Weights of a small GPT-style language model, trained from scratch on English Wikipedia: 13 layers, vocabulary 25346.
Each number is 200 + 30 x the weight over its row's rms, rounded and kept within 0 to 999. Layers, rows and columns count from 0. The size before them is the row's rms in percent of the matrix's.

# o: layer 2 attention output (transposed), 320x320, rms 0.101, rows 255-265, columns 0-79
# q: layer 2 attention query, 320x320, rms 0.123, rows 256-287, columns 0-79
# k: layer 2 attention key, 320x320, rms 0.129, rows 256-287, columns 0-79
# v: layer 2 attention value, 320x320, rms 0.113, rows 256-265, columns 0-79
o255,087,158,213,147,148,245,225,151,208,133,211,239,179,209,222,197,215,194,120,213,208,222,219,248,190,168,195,167,178,199,155,188,199,200,201,148,217,177,161,151,181,208,147,242,164,215,181,192,223,125,244,148,233,216,195,206,220,213,244,136,186,197,264,196,181,160,108,237,212,171,230,183,171,174,214,204,191,190,170,191,200
q256,099,230,237,216,208,211,283,226,181,231,191,186,164,198,195,193,220,177,247,205,147,206,233,233,237,243,190,166,186,217,231,228,197,204,185,265,171,222,210,290,223,192,165,215,242,203,257,216,198,170,215,206,171,157,280,236,196,202,195,271,152,184,221,225,148,237,140,249,228,200,162,211,266,215,158,231,170,181,172,176,190
k256,085,182,231,203,187,239,129,190,214,231,217,190,183,232,204,211,180,211,211,249,211,208,195,126,171,236,191,222,214,188,171,212,191,152,155,210,166,164,174,213,225,201,263,145,158,141,156,223,181,204,219,201,176,190,166,171,183,223,197,174,255,250,161,202,148,207,233,200,182,194,243,182,166,190,215,143,183,212,177,138,158
q257,097,231,211,257,201,245,174,210,206,163,183,200,187,230,181,176,229,167,180,260,241,143,250,221,153,206,203,251,217,210,166,170,183,229,173,245,224,193,247,202,173,215,227,214,276,190,170,223,180,221,207,222,234,191,219,223,178,201,202,183,185,195,212,244,216,174,205,224,234,170,272,211,205,190,176,221,258,197,184,167,139
k257,090,233,142,176,170,222,221,217,155,206,170,212,190,193,211,167,220,189,248,187,171,209,186,208,148,224,226,159,239,173,294,211,234,184,217,212,130,170,204,189,230,233,191,188,208,164,211,238,168,219,187,199,197,262,231,229,175,236,205,191,173,215,216,213,200,218,268,217,114,200,220,246,180,167,187,163,207,155,179,174,237
q258,083,211,232,226,184,182,206,217,226,190,206,167,241,166,173,228,165,212,199,224,231,255,260,230,172,156,211,204,226,172,214,215,235,162,189,210,205,195,216,218,199,199,190,181,177,193,155,228,157,191,208,171,239,175,165,192,165,259,232,177,162,224,212,193,186,244,237,157,243,209,212,198,187,180,198,201,193,263,179,207,240
k258,097,193,158,182,128,142,211,232,191,176,190,247,158,227,191,198,186,187,179,201,176,171,175,141,209,225,178,252,172,181,185,177,218,186,218,128,195,161,200,203,190,211,176,194,139,144,224,186,205,191,220,202,120,222,201,180,242,212,246,202,205,177,165,226,224,176,205,241,169,220,230,209,160,213,213,175,227,202,197,199,188
q259,097,232,196,178,182,160,179,200,173,214,190,235,206,215,198,199,197,200,175,229,195,229,153,192,245,184,208,178,167,191,208,186,170,219,208,211,173,149,170,206,155,179,225,133,184,173,232,156,212,195,189,218,162,213,186,172,207,197,197,180,232,198,233,219,200,208,206,196,177,162,92,194,206,255,165,196,168,243,242,217,264
k259,101,169,227,241,227,250,151,196,177,209,212,166,200,223,244,164,216,241,233,240,210,184,215,222,179,257,210,238,241,240,157,214,223,263,152,236,205,237,168,238,203,214,143,186,192,189,172,221,182,182,201,198,157,152,174,154,205,226,220,198,197,184,201,205,119,205,236,238,176,283,213,182,177,211,164,167,192,187,177,249,182
q260,092,156,205,188,192,219,204,206,199,203,127,182,187,212,191,157,187,215,252,220,184,182,202,196,289,208,199,192,223,209,226,179,217,233,229,210,211,206,223,152,198,171,119,193,191,186,177,209,211,260,220,201,186,207,211,220,178,209,129,191,189,186,229,145,198,256,221,194,148,200,185,206,152,192,197,205,198,241,223,188,182
k260,110,234,178,188,241,144,226,142,181,193,181,117,223,200,221,191,264,170,194,196,177,180,160,189,159,153,224,166,191,221,210,240,184,211,190,189,201,190,143,194,175,170,242,181,189,235,158,214,213,173,186,212,171,136,202,217,198,238,239,216,190,212,195,220,216,177,215,184,198,188,212,224,195,179,188,209,206,132,201,201,243
q261,106,214,162,227,190,195,226,180,179,210,244,231,232,212,180,204,229,151,222,167,210,148,146,226,195,235,194,200,169,183,191,204,170,133,221,135,174,216,187,145,205,253,181,243,215,239,173,174,194,235,206,179,191,250,190,208,218,139,190,247,169,203,234,174,173,224,212,214,195,232,219,149,250,166,184,221,194,183,137,228,183
k261,113,239,224,184,185,194,185,187,177,179,144,205,173,180,160,167,208,212,222,206,204,253,232,222,218,191,233,205,261,241,212,250,253,210,163,200,239,202,165,228,239,164,221,166,163,160,229,235,215,268,188,163,250,177,241,173,224,240,197,141,190,163,140,205,220,216,177,205,219,181,206,212,190,232,249,189,232,213,195,161,210
q262,085,185,182,160,228,196,187,211,172,197,143,151,209,169,201,236,208,241,231,199,155,215,269,210,226,177,173,155,240,183,185,200,160,210,223,151,224,220,198,193,275,190,155,236,223,173,197,191,245,148,179,271,238,215,191,207,217,218,241,196,235,148,199,156,222,173,216,186,209,163,207,221,185,166,186,185,212,170,195,173,182
k262,093,215,220,263,148,157,253,196,222,187,223,239,202,208,169,160,161,141,197,155,215,158,251,186,148,108,159,169,183,234,241,201,216,241,255,176,259,221,200,208,180,291,169,217,225,260,170,143,180,175,232,259,188,207,139,180,183,189,249,161,152,197,207,181,195,193,183,170,232,235,200,180,231,229,215,185,189,165,194,220,216
q263,103,191,184,202,190,196,211,230,229,206,216,186,209,221,224,199,233,205,198,213,244,217,201,218,220,174,229,214,203,182,188,177,253,186,205,137,300,176,221,158,217,202,219,161,203,191,202,188,181,237,235,244,202,187,191,164,182,181,187,250,180,181,217,195,141,196,191,161,194,239,200,174,204,187,243,139,178,168,184,219,252
k263,113,242,170,237,179,167,186,210,226,205,223,237,204,255,208,171,175,158,217,95,194,256,187,206,196,162,175,181,192,228,221,234,219,210,179,207,200,177,192,237,227,156,222,184,184,211,203,228,206,204,209,208,243,219,214,210,264,185,264,212,210,186,156,134,195,203,166,177,180,198,153,213,203,239,185,183,228,209,189,216,180
q264,102,161,214,216,182,215,169,234,195,113,158,193,142,195,212,191,232,188,192,212,124,184,212,191,217,200,210,199,200,153,121,202,186,206,190,164,133,220,213,156,183,233,228,242,185,186,228,248,244,200,213,199,192,187,192,227,194,220,245,203,187,223,178,198,196,182,192,219,191,236,240,213,189,180,221,252,194,163,215,218,233
k264,118,186,163,197,188,130,165,136,190,259,146,209,243,231,213,185,160,230,207,182,202,197,151,201,201,183,212,203,194,223,193,218,217,175,219,173,146,165,193,197,170,154,156,207,124,193,200,250,166,183,171,212,208,195,216,159,230,171,220,209,181,202,187,187,209,204,195,223,150,163,212,200,229,200,145,224,258,210,197,209,222
q265,108,220,213,217,177,179,187,232,245,259,237,259,215,184,220,145,133,147,213,189,157,199,271,232,203,153,161,270,167,232,238,200,203,199,202,203,219,149,229,202,166,256,205,211,165,174,175,174,233,185,246,214,164,185,198,220,184,248,221,186,250,152,183,209,221,218,233,188,235,207,238,251,207,216,180,208,206,140,195,239,205
k265,122,243,149,222,191,166,208,187,211,127,195,196,188,145,141,217,218,245,244,235,160,196,232,198,216,227,176,179,218,174,196,235,264,200,244,176,197,216,217,121,205,189,155,244,196,205,154,206,186,221,196,171,177,204,194,192,229,189,143,247,197,214,271,214,182,166,208,211,201,178,194,163,225,248,216,155,221,217,189,173,212
q266,131,190,179,209,170,209,204,176,211,174,250,167,152,240,147,194,216,203,150,231,195,137,176,224,205,194,228,144,175,171,222,170,158,237,193,201,195,231,244,250,191,219,233,205,195,144,163,207,243,178,201,250,189,231,239,215,179,262,180,179,235,157,230,174,200,221,222,225,196,249,214,243,209,201,150,206,197,173,212,205,195
k266,131,203,189,184,249,229,210,202,215,191,170,175,208,223,223,213,201,217,160,196,228,179,185,168,141,283,192,194,251,239,191,189,228,202,201,177,190,233,179,209,187,186,222,229,215,219,184,183,250,207,189,188,191,169,153,163,77,220,245,172,201,214,220,186,211,222,209,186,182,230,227,174,168,170,215,172,177,188,203,189,209
q267,116,221,221,234,203,238,223,143,162,167,232,198,177,201,213,189,179,227,198,197,204,164,182,204,253,149,208,173,153,273,228,223,167,192,218,185,192,209,192,205,167,189,223,226,168,180,138,179,191,218,177,223,206,227,222,264,177,166,204,199,150,181,239,191,229,226,163,154,176,202,212,222,173,138,234,224,200,241,222,207,226
k267,127,132,223,182,176,239,208,168,254,177,257,224,210,234,161,204,199,137,218,185,169,224,184,140,210,251,224,192,194,266,212,193,223,220,164,244,193,188,253,205,228,151,172,161,206,240,229,259,247,213,227,234,154,197,216,221,199,230,226,187,169,240,179,196,179,157,197,240,224,205,219,159,200,173,183,188,180,231,185,209,213
q268,094,191,195,153,186,147,255,249,214,218,187,221,183,184,221,206,252,251,140,133,208,160,231,216,220,185,172,217,209,178,170,233,205,212,156,259,192,191,184,165,215,142,236,207,192,196,224,203,155,154,149,192,162,182,192,186,257,204,166,250,167,245,217,247,164,228,190,179,189,193,224,245,199,199,191,187,177,211,224,166,253
k268,102,185,221,242,190,228,233,191,213,167,196,162,172,200,213,195,208,184,253,204,176,242,214,194,199,226,211,185,165,124,242,193,198,190,157,249,202,175,224,271,227,192,177,180,221,209,212,222,255,179,200,131,217,222,183,244,219,233,236,233,154,166,185,170,199,207,215,213,203,185,194,215,222,208,219,190,217,165,159,210,226
q269,085,170,169,173,195,184,187,194,161,205,250,249,183,244,220,187,167,195,192,218,170,234,189,175,198,195,217,195,181,231,222,210,223,198,269,188,207,217,241,175,208,203,217,118,189,213,185,182,178,282,206,197,225,182,187,188,212,167,260,170,155,180,141,201,169,169,247,207,168,245,229,199,192,225,220,233,233,205,186,216,221
k269,093,285,163,193,227,201,219,203,232,202,199,182,191,204,182,236,203,213,214,236,145,162,167,180,182,168,209,178,163,188,195,250,190,267,190,152,144,158,233,157,151,244,163,255,202,196,204,191,188,144,195,177,208,189,195,238,216,161,101,201,240,225,207,185,271,197,179,234,178,192,203,189,186,155,246,166,215,200,208,234,202
q270,091,248,177,212,204,194,206,195,203,179,132,172,199,194,227,184,211,201,201,214,190,188,216,203,248,222,185,135,219,238,194,194,184,197,199,220,186,234,188,207,249,238,221,265,237,247,233,216,233,192,215,278,182,198,236,187,177,242,174,219,204,134,230,201,183,212,195,237,155,189,180,192,230,243,179,242,227,148,173,162,198
k270,089,165,193,198,166,250,222,186,155,238,235,202,176,205,195,228,157,218,227,172,167,266,200,209,195,206,211,209,171,222,222,223,158,175,196,244,200,173,198,183,187,193,230,155,226,155,149,192,163,167,228,198,154,174,194,200,165,245,244,218,170,230,213,174,215,211,179,207,212,160,215,149,133,232,186,150,233,184,218,211,262
q271,089,222,254,209,224,204,195,220,187,126,147,207,216,190,209,204,186,195,234,189,98,198,213,222,225,165,177,179,202,190,165,226,172,247,175,232,187,256,156,201,214,187,192,232,242,227,189,228,199,185,226,276,243,213,264,208,200,215,183,232,220,230,208,191,147,194,189,253,196,190,222,183,209,240,193,226,194,181,214,168,183
k271,091,153,157,198,186,231,182,167,193,218,196,191,204,243,159,162,216,151,187,201,201,189,135,210,208,186,179,202,210,187,264,204,191,206,195,181,179,237,237,202,225,226,230,165,214,153,238,219,197,210,227,196,209,213,207,193,174,233,245,223,166,195,180,173,225,194,145,196,126,223,219,209,199,210,153,179,220,187,221,229,225
q272,096,197,280,176,195,149,184,218,197,204,180,200,201,190,195,168,197,212,211,146,172,162,271,251,154,236,210,203,217,198,146,254,181,205,193,254,205,183,174,228,166,222,213,214,221,212,202,258,205,134,166,231,210,178,236,150,201,161,179,193,181,225,249,220,218,139,176,194,218,206,185,172,217,202,246,206,164,188,237,168,187
k272,093,154,180,205,181,183,222,202,197,182,157,193,157,186,193,206,202,198,184,226,213,177,232,229,229,171,214,238,199,225,261,219,217,228,253,193,228,227,176,243,225,228,216,198,245,168,244,166,214,188,251,186,176,242,176,219,177,274,254,184,179,214,213,182,181,244,185,162,121,226,173,223,176,265,156,188,238,182,189,212,255
q273,094,159,218,179,215,182,168,180,202,253,242,226,219,243,201,229,162,223,187,212,211,246,133,182,212,214,213,219,179,172,243,150,261,212,201,205,181,175,178,266,152,192,197,179,201,151,203,169,213,189,198,156,164,179,145,178,205,208,248,193,213,142,189,198,252,229,224,193,212,214,169,154,146,234,149,214,185,241,253,230,307
k273,106,215,202,246,208,128,202,219,211,164,228,222,161,234,194,241,146,239,186,220,252,199,208,187,200,175,194,194,203,186,187,181,236,207,178,261,211,196,231,217,180,194,187,272,171,178,220,195,223,244,201,166,222,250,196,225,177,211,155,131,226,207,197,220,193,232,222,197,248,226,209,224,249,159,190,203,166,249,213,157,168
q274,098,178,177,160,187,183,172,210,201,221,260,220,273,192,248,186,148,207,184,248,233,185,194,180,195,219,196,185,147,188,263,212,227,161,184,200,187,206,203,191,229,220,156,166,125,167,235,151,175,212,189,158,224,186,177,180,222,220,247,132,213,118,163,237,237,150,196,160,185,231,166,236,173,175,169,211,234,216,186,182,199
k274,104,162,204,207,214,234,221,186,226,187,215,237,133,206,167,155,197,206,240,168,195,220,231,209,154,249,223,236,204,135,165,166,188,209,181,192,214,178,183,193,227,193,173,214,255,176,177,216,202,194,166,262,178,258,209,209,191,207,142,175,256,155,234,186,170,191,201,261,232,127,206,206,235,182,216,171,214,209,179,229,176
q275,096,267,184,189,220,188,202,151,202,175,188,173,202,141,168,197,205,248,192,183,201,179,227,186,208,216,162,185,221,172,198,212,151,170,162,218,219,199,238,256,256,186,202,251,248,168,175,237,130,167,202,204,231,201,201,250,234,219,212,223,180,215,216,226,199,160,180,157,152,155,218,149,239,163,201,174,234,153,179,168,157
k275,106,203,179,128,218,206,196,222,159,203,213,224,190,239,220,131,199,160,185,146,154,194,170,227,210,171,194,233,202,221,252,191,191,249,218,162,187,204,200,179,276,162,226,187,176,145,180,235,153,180,159,229,203,218,178,216,172,257,195,206,227,200,182,184,215,225,195,198,174,204,141,174,192,242,200,208,223,171,262,212,236
q276,113,176,222,193,142,190,203,262,177,173,153,155,198,226,195,177,208,190,191,178,133,242,256,242,204,195,173,108,218,185,198,252,155,169,208,226,163,186,172,211,254,157,162,240,162,204,226,190,211,160,204,271,219,249,182,196,215,170,212,172,205,145,202,178,169,189,195,243,232,185,214,239,185,234,220,235,148,195,137,197,177
k276,109,273,220,200,169,186,222,198,233,175,179,216,218,178,218,275,160,220,274,140,164,222,227,241,193,233,203,224,249,210,178,197,218,222,179,205,179,230,239,237,222,213,201,205,252,179,193,174,211,227,176,187,171,227,217,153,167,219,130,186,200,212,177,171,223,206,238,235,199,243,200,184,163,185,203,162,193,151,216,158,158
q277,122,125,221,158,217,236,189,210,223,190,224,221,233,212,142,186,177,198,188,209,195,250,189,159,197,138,208,200,158,198,206,187,258,139,209,181,193,202,228,188,185,201,240,182,140,209,202,190,155,182,236,149,187,150,150,201,229,165,236,196,196,174,184,183,142,182,228,215,193,274,244,238,202,170,191,172,207,233,222,200,224
k277,110,218,202,180,153,190,190,165,205,224,213,170,267,144,194,142,201,200,170,186,212,180,195,204,270,180,196,208,240,219,251,238,165,221,243,226,151,183,223,204,210,249,203,163,197,154,184,199,178,157,207,223,173,207,213,162,217,185,181,187,164,212,227,192,213,257,218,220,182,193,185,218,186,209,193,211,179,176,195,182,203
q278,118,200,189,199,187,176,170,163,229,237,192,214,160,225,222,187,168,206,218,92,231,223,283,192,243,272,212,212,141,181,164,196,183,214,200,203,177,226,203,263,235,233,197,207,202,244,208,199,277,258,173,202,137,186,212,125,231,199,182,191,235,196,207,210,213,197,232,203,242,218,185,216,215,215,235,240,218,214,183,233,206
k278,120,178,233,212,229,212,204,223,201,189,171,147,159,226,186,243,251,228,204,284,154,214,173,220,186,209,245,233,174,224,177,194,197,242,179,251,148,211,188,185,213,174,230,211,250,172,217,172,227,180,169,190,212,192,217,182,123,199,225,185,180,150,208,195,204,184,197,219,187,193,174,169,220,205,195,201,131,197,219,196,226
q279,120,241,219,208,182,183,230,220,190,204,202,231,214,171,222,206,237,186,182,183,174,256,212,184,191,256,212,191,275,210,147,227,267,177,198,230,228,237,190,221,240,201,185,223,142,207,174,202,208,168,180,196,232,178,165,151,240,157,219,183,174,204,173,205,219,159,149,170,184,190,247,226,271,214,177,231,209,221,225,183,149
k279,111,193,203,191,184,187,195,225,182,222,188,229,238,255,207,213,146,199,183,186,216,149,215,248,207,138,238,199,192,220,193,182,179,187,198,164,240,159,239,234,188,213,218,218,234,254,206,192,195,194,205,214,191,204,185,172,166,232,199,203,179,219,210,197,188,223,162,188,217,192,190,181,152,216,187,257,205,175,131,168,254
q280,117,216,278,199,152,159,231,235,181,232,236,186,200,218,172,201,172,174,210,194,230,219,240,205,224,161,180,181,187,195,163,182,212,224,172,214,260,196,130,206,195,182,167,196,144,184,225,204,199,168,170,195,206,261,152,167,193,171,135,209,241,212,245,228,185,144,176,211,195,170,184,165,209,162,203,182,166,237,237,232,199
k280,125,251,176,195,192,215,251,252,178,268,248,260,179,237,222,288,238,184,169,212,228,238,195,236,178,225,263,241,243,177,222,208,258,168,235,196,165,252,190,159,174,224,209,186,197,194,200,176,203,248,190,210,189,189,214,175,240,210,215,231,239,108,202,236,215,183,171,225,203,215,185,219,208,186,219,197,182,160,174,205,215
q281,118,234,187,180,201,187,154,180,209,221,223,229,207,191,212,201,186,187,175,259,229,237,195,178,201,210,184,187,164,223,178,202,181,224,178,178,198,243,230,166,198,167,205,143,177,212,164,206,202,212,217,200,186,197,166,185,247,225,212,173,176,209,169,173,219,243,259,165,145,242,216,277,240,230,214,139,250,208,257,187,228
k281,130,187,203,227,246,223,209,188,137,230,216,220,234,236,177,167,212,185,219,252,311,146,203,187,206,196,195,205,219,230,205,263,139,180,200,223,189,236,175,190,183,226,204,193,210,180,169,248,270,194,166,188,279,217,224,208,194,179,230,229,171,204,246,210,189,187,218,167,190,189,181,159,155,187,213,236,153,246,166,167,208
q282,127,190,182,254,201,181,183,238,186,171,204,221,200,211,230,140,216,169,150,174,244,236,198,123,193,157,174,178,161,213,236,188,224,191,214,181,218,229,235,250,201,224,189,247,212,179,207,178,179,239,159,165,228,113,176,182,244,195,206,223,188,204,239,170,199,202,126,147,230,173,218,187,265,185,200,173,170,193,143,166,198
k282,117,194,211,172,201,210,154,166,222,208,196,131,210,200,196,265,195,203,233,211,199,184,193,201,202,208,190,188,268,194,179,223,219,181,188,224,218,201,197,222,200,210,217,207,267,186,172,208,188,151,201,203,186,214,265,208,182,182,162,184,230,185,239,146,190,207,180,175,199,232,227,215,156,263,196,196,246,196,202,246,167
q283,113,233,273,180,167,199,227,217,170,224,261,195,264,163,192,252,187,214,198,192,205,148,206,178,201,189,230,245,130,225,171,201,208,203,204,180,259,183,203,177,221,180,212,209,209,212,127,209,211,200,146,202,220,225,218,163,216,194,144,164,186,240,186,160,189,195,200,163,189,200,195,175,179,240,203,150,180,255,183,256,151
k283,121,246,178,203,192,183,202,196,201,158,194,251,155,231,218,205,203,196,194,234,168,199,209,190,205,208,201,149,242,220,195,193,213,203,198,195,143,237,253,201,131,192,226,188,181,232,171,232,188,249,229,190,151,173,211,195,198,236,210,214,257,168,213,208,158,226,256,210,238,190,169,176,177,195,185,202,214,208,226,232,226
q284,128,198,186,209,179,214,157,212,216,191,167,195,206,190,234,239,214,212,179,244,200,193,190,186,215,145,178,224,195,236,160,240,168,187,258,203,205,218,166,193,178,143,238,211,169,191,212,207,232,174,161,191,237,172,246,192,178,165,166,205,206,198,212,214,174,174,242,222,207,169,242,184,145,201,201,174,191,171,205,236,196
k284,116,160,219,214,205,161,283,199,197,183,251,192,206,211,232,156,243,160,191,225,205,211,250,220,180,211,215,218,230,162,251,187,228,219,203,190,177,171,228,159,174,192,206,208,219,229,187,227,169,297,231,195,193,221,211,171,201,219,235,192,171,127,213,215,167,238,179,205,211,172,255,219,191,235,190,221,201,191,209,171,198
q285,124,197,206,222,186,227,210,214,154,181,227,215,161,220,200,196,244,217,245,198,232,243,189,181,168,193,233,228,196,175,228,178,256,184,221,193,232,190,246,207,197,235,193,249,193,205,177,225,131,212,199,212,199,150,221,216,215,133,202,217,158,223,248,214,226,201,206,166,159,217,153,171,230,185,199,181,154,194,254,198,191
k285,125,192,199,169,196,222,182,175,255,232,229,160,134,222,216,251,135,186,212,193,194,244,199,212,184,199,192,181,213,155,201,231,176,244,196,193,215,187,191,216,217,198,197,205,168,243,236,215,221,180,170,219,183,215,200,229,205,149,164,179,225,193,203,201,184,138,260,152,204,232,170,225,215,217,231,174,189,207,115,214,218
q286,119,148,155,233,190,180,201,247,161,185,181,214,210,238,182,220,185,227,192,256,176,203,161,184,200,187,227,173,192,194,198,201,195,236,196,190,193,168,207,196,217,160,202,155,190,205,213,185,140,168,209,159,242,239,197,265,251,198,155,191,220,194,216,212,229,182,170,162,227,174,180,197,152,194,207,229,201,219,193,218,225
k286,128,179,204,204,234,192,197,206,300,210,240,236,180,223,200,225,207,158,218,204,192,177,203,193,194,171,186,213,207,207,239,150,195,193,186,213,266,234,199,268,189,195,238,176,166,202,178,172,230,197,232,209,172,157,192,187,142,248,215,219,149,176,184,173,205,168,235,181,195,240,170,156,190,195,177,190,244,240,224,226,178
q287,116,240,158,162,230,178,235,228,202,153,181,211,168,192,163,170,253,245,182,201,236,140,128,124,229,200,224,235,144,200,192,220,190,157,196,221,188,200,221,203,185,161,202,196,207,224,179,187,203,233,167,245,187,209,210,186,181,214,159,212,218,156,251,189,190,184,187,177,218,143,223,181,168,174,187,199,259,190,221,214,221
k287,124,176,197,205,204,210,278,138,191,243,229,195,221,220,179,214,206,213,204,226,200,212,179,192,252,279,160,216,252,241,190,169,199,170,220,227,202,211,163,195,223,195,195,168,186,217,140,209,202,164,153,201,169,149,163,202,211,181,220,203,235,152,151,167,164,193,203,209,195,226,175,134,237,209,179,186,141,242,226,255,172
v256,107,193,272,167,188,188,236,241,211,159,99,213,205,159,173,172,170,149,160,239,200,193,197,149,264,199,184,246,238,216,159,255,230,152,212,175,156,224,213,180,222,222,163,252,178,175,220,199,185,200,178,170,214,177,184,200,165,199,205,214,157,173,159,187,203,180,163,183,144,166,212,238,214,174,215,188,200,205,171,195,240
o256,104,244,237,200,206,160,225,174,189,237,190,190,239,162,195,247,214,213,154,214,206,165,172,189,221,183,233,227,257,202,228,195,211,134,161,150,236,165,196,198,188,189,195,196,209,213,206,218,173,209,197,201,170,192,219,226,210,261,174,180,229,202,201,214,197,194,184,227,183,167,243,209,228,188,186,226,194,217,201,193,242
v257,112,199,231,185,157,170,227,239,189,241,237,216,151,185,235,174,218,220,186,228,197,176,160,248,213,231,199,207,163,236,189,208,225,172,167,179,220,193,197,163,200,224,271,204,200,186,224,210,159,175,218,239,215,200,295,231,175,226,156,201,203,174,234,141,215,248,231,186,208,161,191,166,214,200,183,197,196,194,152,169,175
o257,103,172,236,166,192,180,244,215,240,151,209,236,266,146,232,222,253,306,203,230,247,203,179,182,150,203,230,251,201,193,165,273,250,220,198,224,164,261,221,165,219,195,227,189,175,206,191,223,193,219,226,214,191,217,229,151,232,149,240,198,206,251,163,226,201,252,216,205,233,239,158,231,186,200,210,171,163,231,190,170,258
v258,108,206,179,231,215,179,171,211,192,209,163,163,198,162,183,218,158,254,174,176,193,202,167,214,202,192,175,165,207,206,180,190,198,165,190,183,199,162,196,182,194,268,198,227,197,161,206,197,191,252,207,188,219,234,164,231,234,169,193,208,132,190,172,159,154,208,182,168,237,161,262,185,236,152,233,214,267,217,194,171,159
o258,099,165,198,168,216,198,167,175,236,165,141,250,218,158,198,201,228,256,183,175,130,183,268,186,193,192,181,198,194,178,144,239,167,211,204,183,185,205,216,188,223,213,186,222,160,178,145,176,184,227,162,206,210,219,205,231,167,207,185,180,205,213,202,245,180,205,226,211,174,220,210,220,216,113,197,202,190,187,205,250,187
v259,115,220,270,162,188,175,167,207,219,183,174,207,180,210,208,206,138,180,158,216,240,188,230,183,160,197,153,130,200,172,193,237,178,154,199,198,222,216,235,249,211,194,237,161,222,191,176,192,215,190,207,216,150,184,229,163,181,190,259,219,240,125,188,181,206,173,186,196,205,191,225,220,186,253,188,237,229,200,226,232,210
o259,103,189,253,164,239,168,180,179,217,199,265,154,190,235,213,183,183,190,244,206,269,226,123,226,179,170,212,239,204,170,263,199,187,231,175,221,189,199,194,240,154,184,256,201,192,168,200,211,154,212,248,199,211,195,212,157,167,148,196,207,173,147,239,217,170,239,206,221,150,208,210,216,194,232,155,180,249,199,256,147,276
v260,117,187,223,237,217,219,219,202,199,223,187,256,135,202,180,206,170,173,151,169,169,199,231,161,206,188,171,198,181,202,203,209,187,163,214,219,247,225,233,207,231,230,253,202,240,139,261,224,182,185,194,159,159,181,221,215,181,211,166,239,196,112,189,165,192,201,241,207,242,176,226,217,168,227,244,178,225,202,154,188,207
o260,104,216,158,192,189,163,172,220,197,233,182,199,218,233,202,222,201,204,156,219,274,191,213,219,187,179,197,229,229,197,175,259,235,215,234,235,178,165,172,240,160,159,246,178,182,210,190,213,161,222,152,149,223,174,248,144,186,168,171,187,219,255,205,201,164,243,158,222,168,202,294,259,206,151,179,227,228,174,195,207,189
v261,107,201,200,155,231,223,191,200,191,164,169,160,162,207,273,148,208,168,195,193,166,180,197,165,136,209,211,199,205,176,181,170,206,216,198,177,215,197,196,179,213,199,225,199,176,173,227,236,175,232,195,216,219,177,131,161,212,223,160,180,224,201,155,305,194,229,143,169,263,206,228,223,215,172,164,240,153,231,235,205,243
o261,098,186,160,188,201,174,200,133,196,199,187,212,230,226,154,180,213,223,215,235,190,248,190,201,196,202,167,198,193,212,228,176,185,106,247,200,202,207,239,174,225,204,197,191,235,141,237,183,213,202,224,215,183,204,179,220,213,197,180,188,214,221,160,185,223,244,215,208,164,159,206,176,187,192,194,170,217,161,199,156,182
v262,103,191,210,199,217,221,143,148,244,211,165,233,241,198,201,215,204,227,199,171,181,214,233,236,216,173,209,201,187,155,175,245,177,199,169,241,195,228,198,190,254,219,167,212,189,230,191,183,212,139,196,222,226,190,183,224,257,197,225,210,220,145,212,197,169,253,174,294,178,215,232,154,175,199,209,199,201,177,187,179,196
o262,096,200,181,186,191,200,198,172,151,200,183,168,219,248,226,228,189,211,222,248,207,227,224,200,236,232,252,147,186,216,233,209,188,218,233,150,158,174,173,195,198,191,141,238,168,242,158,237,195,211,176,256,219,232,212,202,139,241,157,198,175,190,183,236,225,174,179,245,173,167,177,210,182,159,202,188,169,174,185,245,186
v263,102,144,204,224,189,160,194,178,174,246,184,210,185,200,188,222,196,201,221,209,243,165,172,148,208,228,177,178,213,178,166,213,225,194,180,180,180,169,179,228,230,177,182,212,188,168,229,219,180,156,187,176,241,208,190,176,218,188,221,220,228,139,224,189,203,159,193,213,188,172,255,227,227,214,199,180,147,192,214,203,225
o263,095,162,209,190,216,179,155,216,198,209,207,216,191,196,215,217,187,220,202,173,132,211,190,171,237,185,217,231,222,215,167,282,247,155,149,179,201,256,230,225,218,289,203,225,197,191,161,205,200,232,156,176,166,194,234,240,232,204,197,157,272,197,274,244,210,232,179,186,161,241,256,226,238,222,182,205,172,195,166,166,204
v264,104,214,220,217,207,229,242,198,160,186,224,237,188,236,265,191,225,271,176,179,173,204,178,205,199,172,204,238,204,226,194,170,169,238,181,275,243,192,229,192,208,200,264,157,237,262,169,222,208,206,199,251,133,218,173,161,199,164,213,166,215,213,196,205,172,252,168,185,136,187,176,191,196,248,267,216,246,235,219,188,150
o264,096,162,209,210,160,264,202,198,223,171,257,200,200,196,189,270,134,234,159,191,206,166,220,194,187,220,138,257,195,234,219,199,158,220,183,157,152,245,178,208,206,183,171,199,189,180,214,233,178,180,225,225,187,223,183,259,181,257,207,191,187,171,176,151,156,231,171,163,186,245,220,208,176,240,171,185,168,240,212,222,163
v265,109,219,212,152,201,153,196,170,179,209,197,115,229,228,209,208,247,222,181,207,213,223,228,222,127,219,210,202,278,277,153,194,241,180,253,201,211,188,232,207,200,233,267,281,200,145,166,192,208,247,198,188,174,185,203,162,215,231,214,175,206,191,177,213,194,221,242,231,279,176,173,168,216,210,224,166,202,204,197,231,184
o265,097,181,212,219,250,225,208,186,206,243,215,243,166,196,197,180,189,163,219,273,211,189,205,213,177,204,199,263,200,204,176,121,260,236,221,232,171,214,204,208,234,153,205,175,218,176,191,208,208,209,193,174,215,184,188,236,188,199,172,197,218,195,161,262,204,133,163,203,200,162,175,222,184,209,253,179,247,241,205,168,200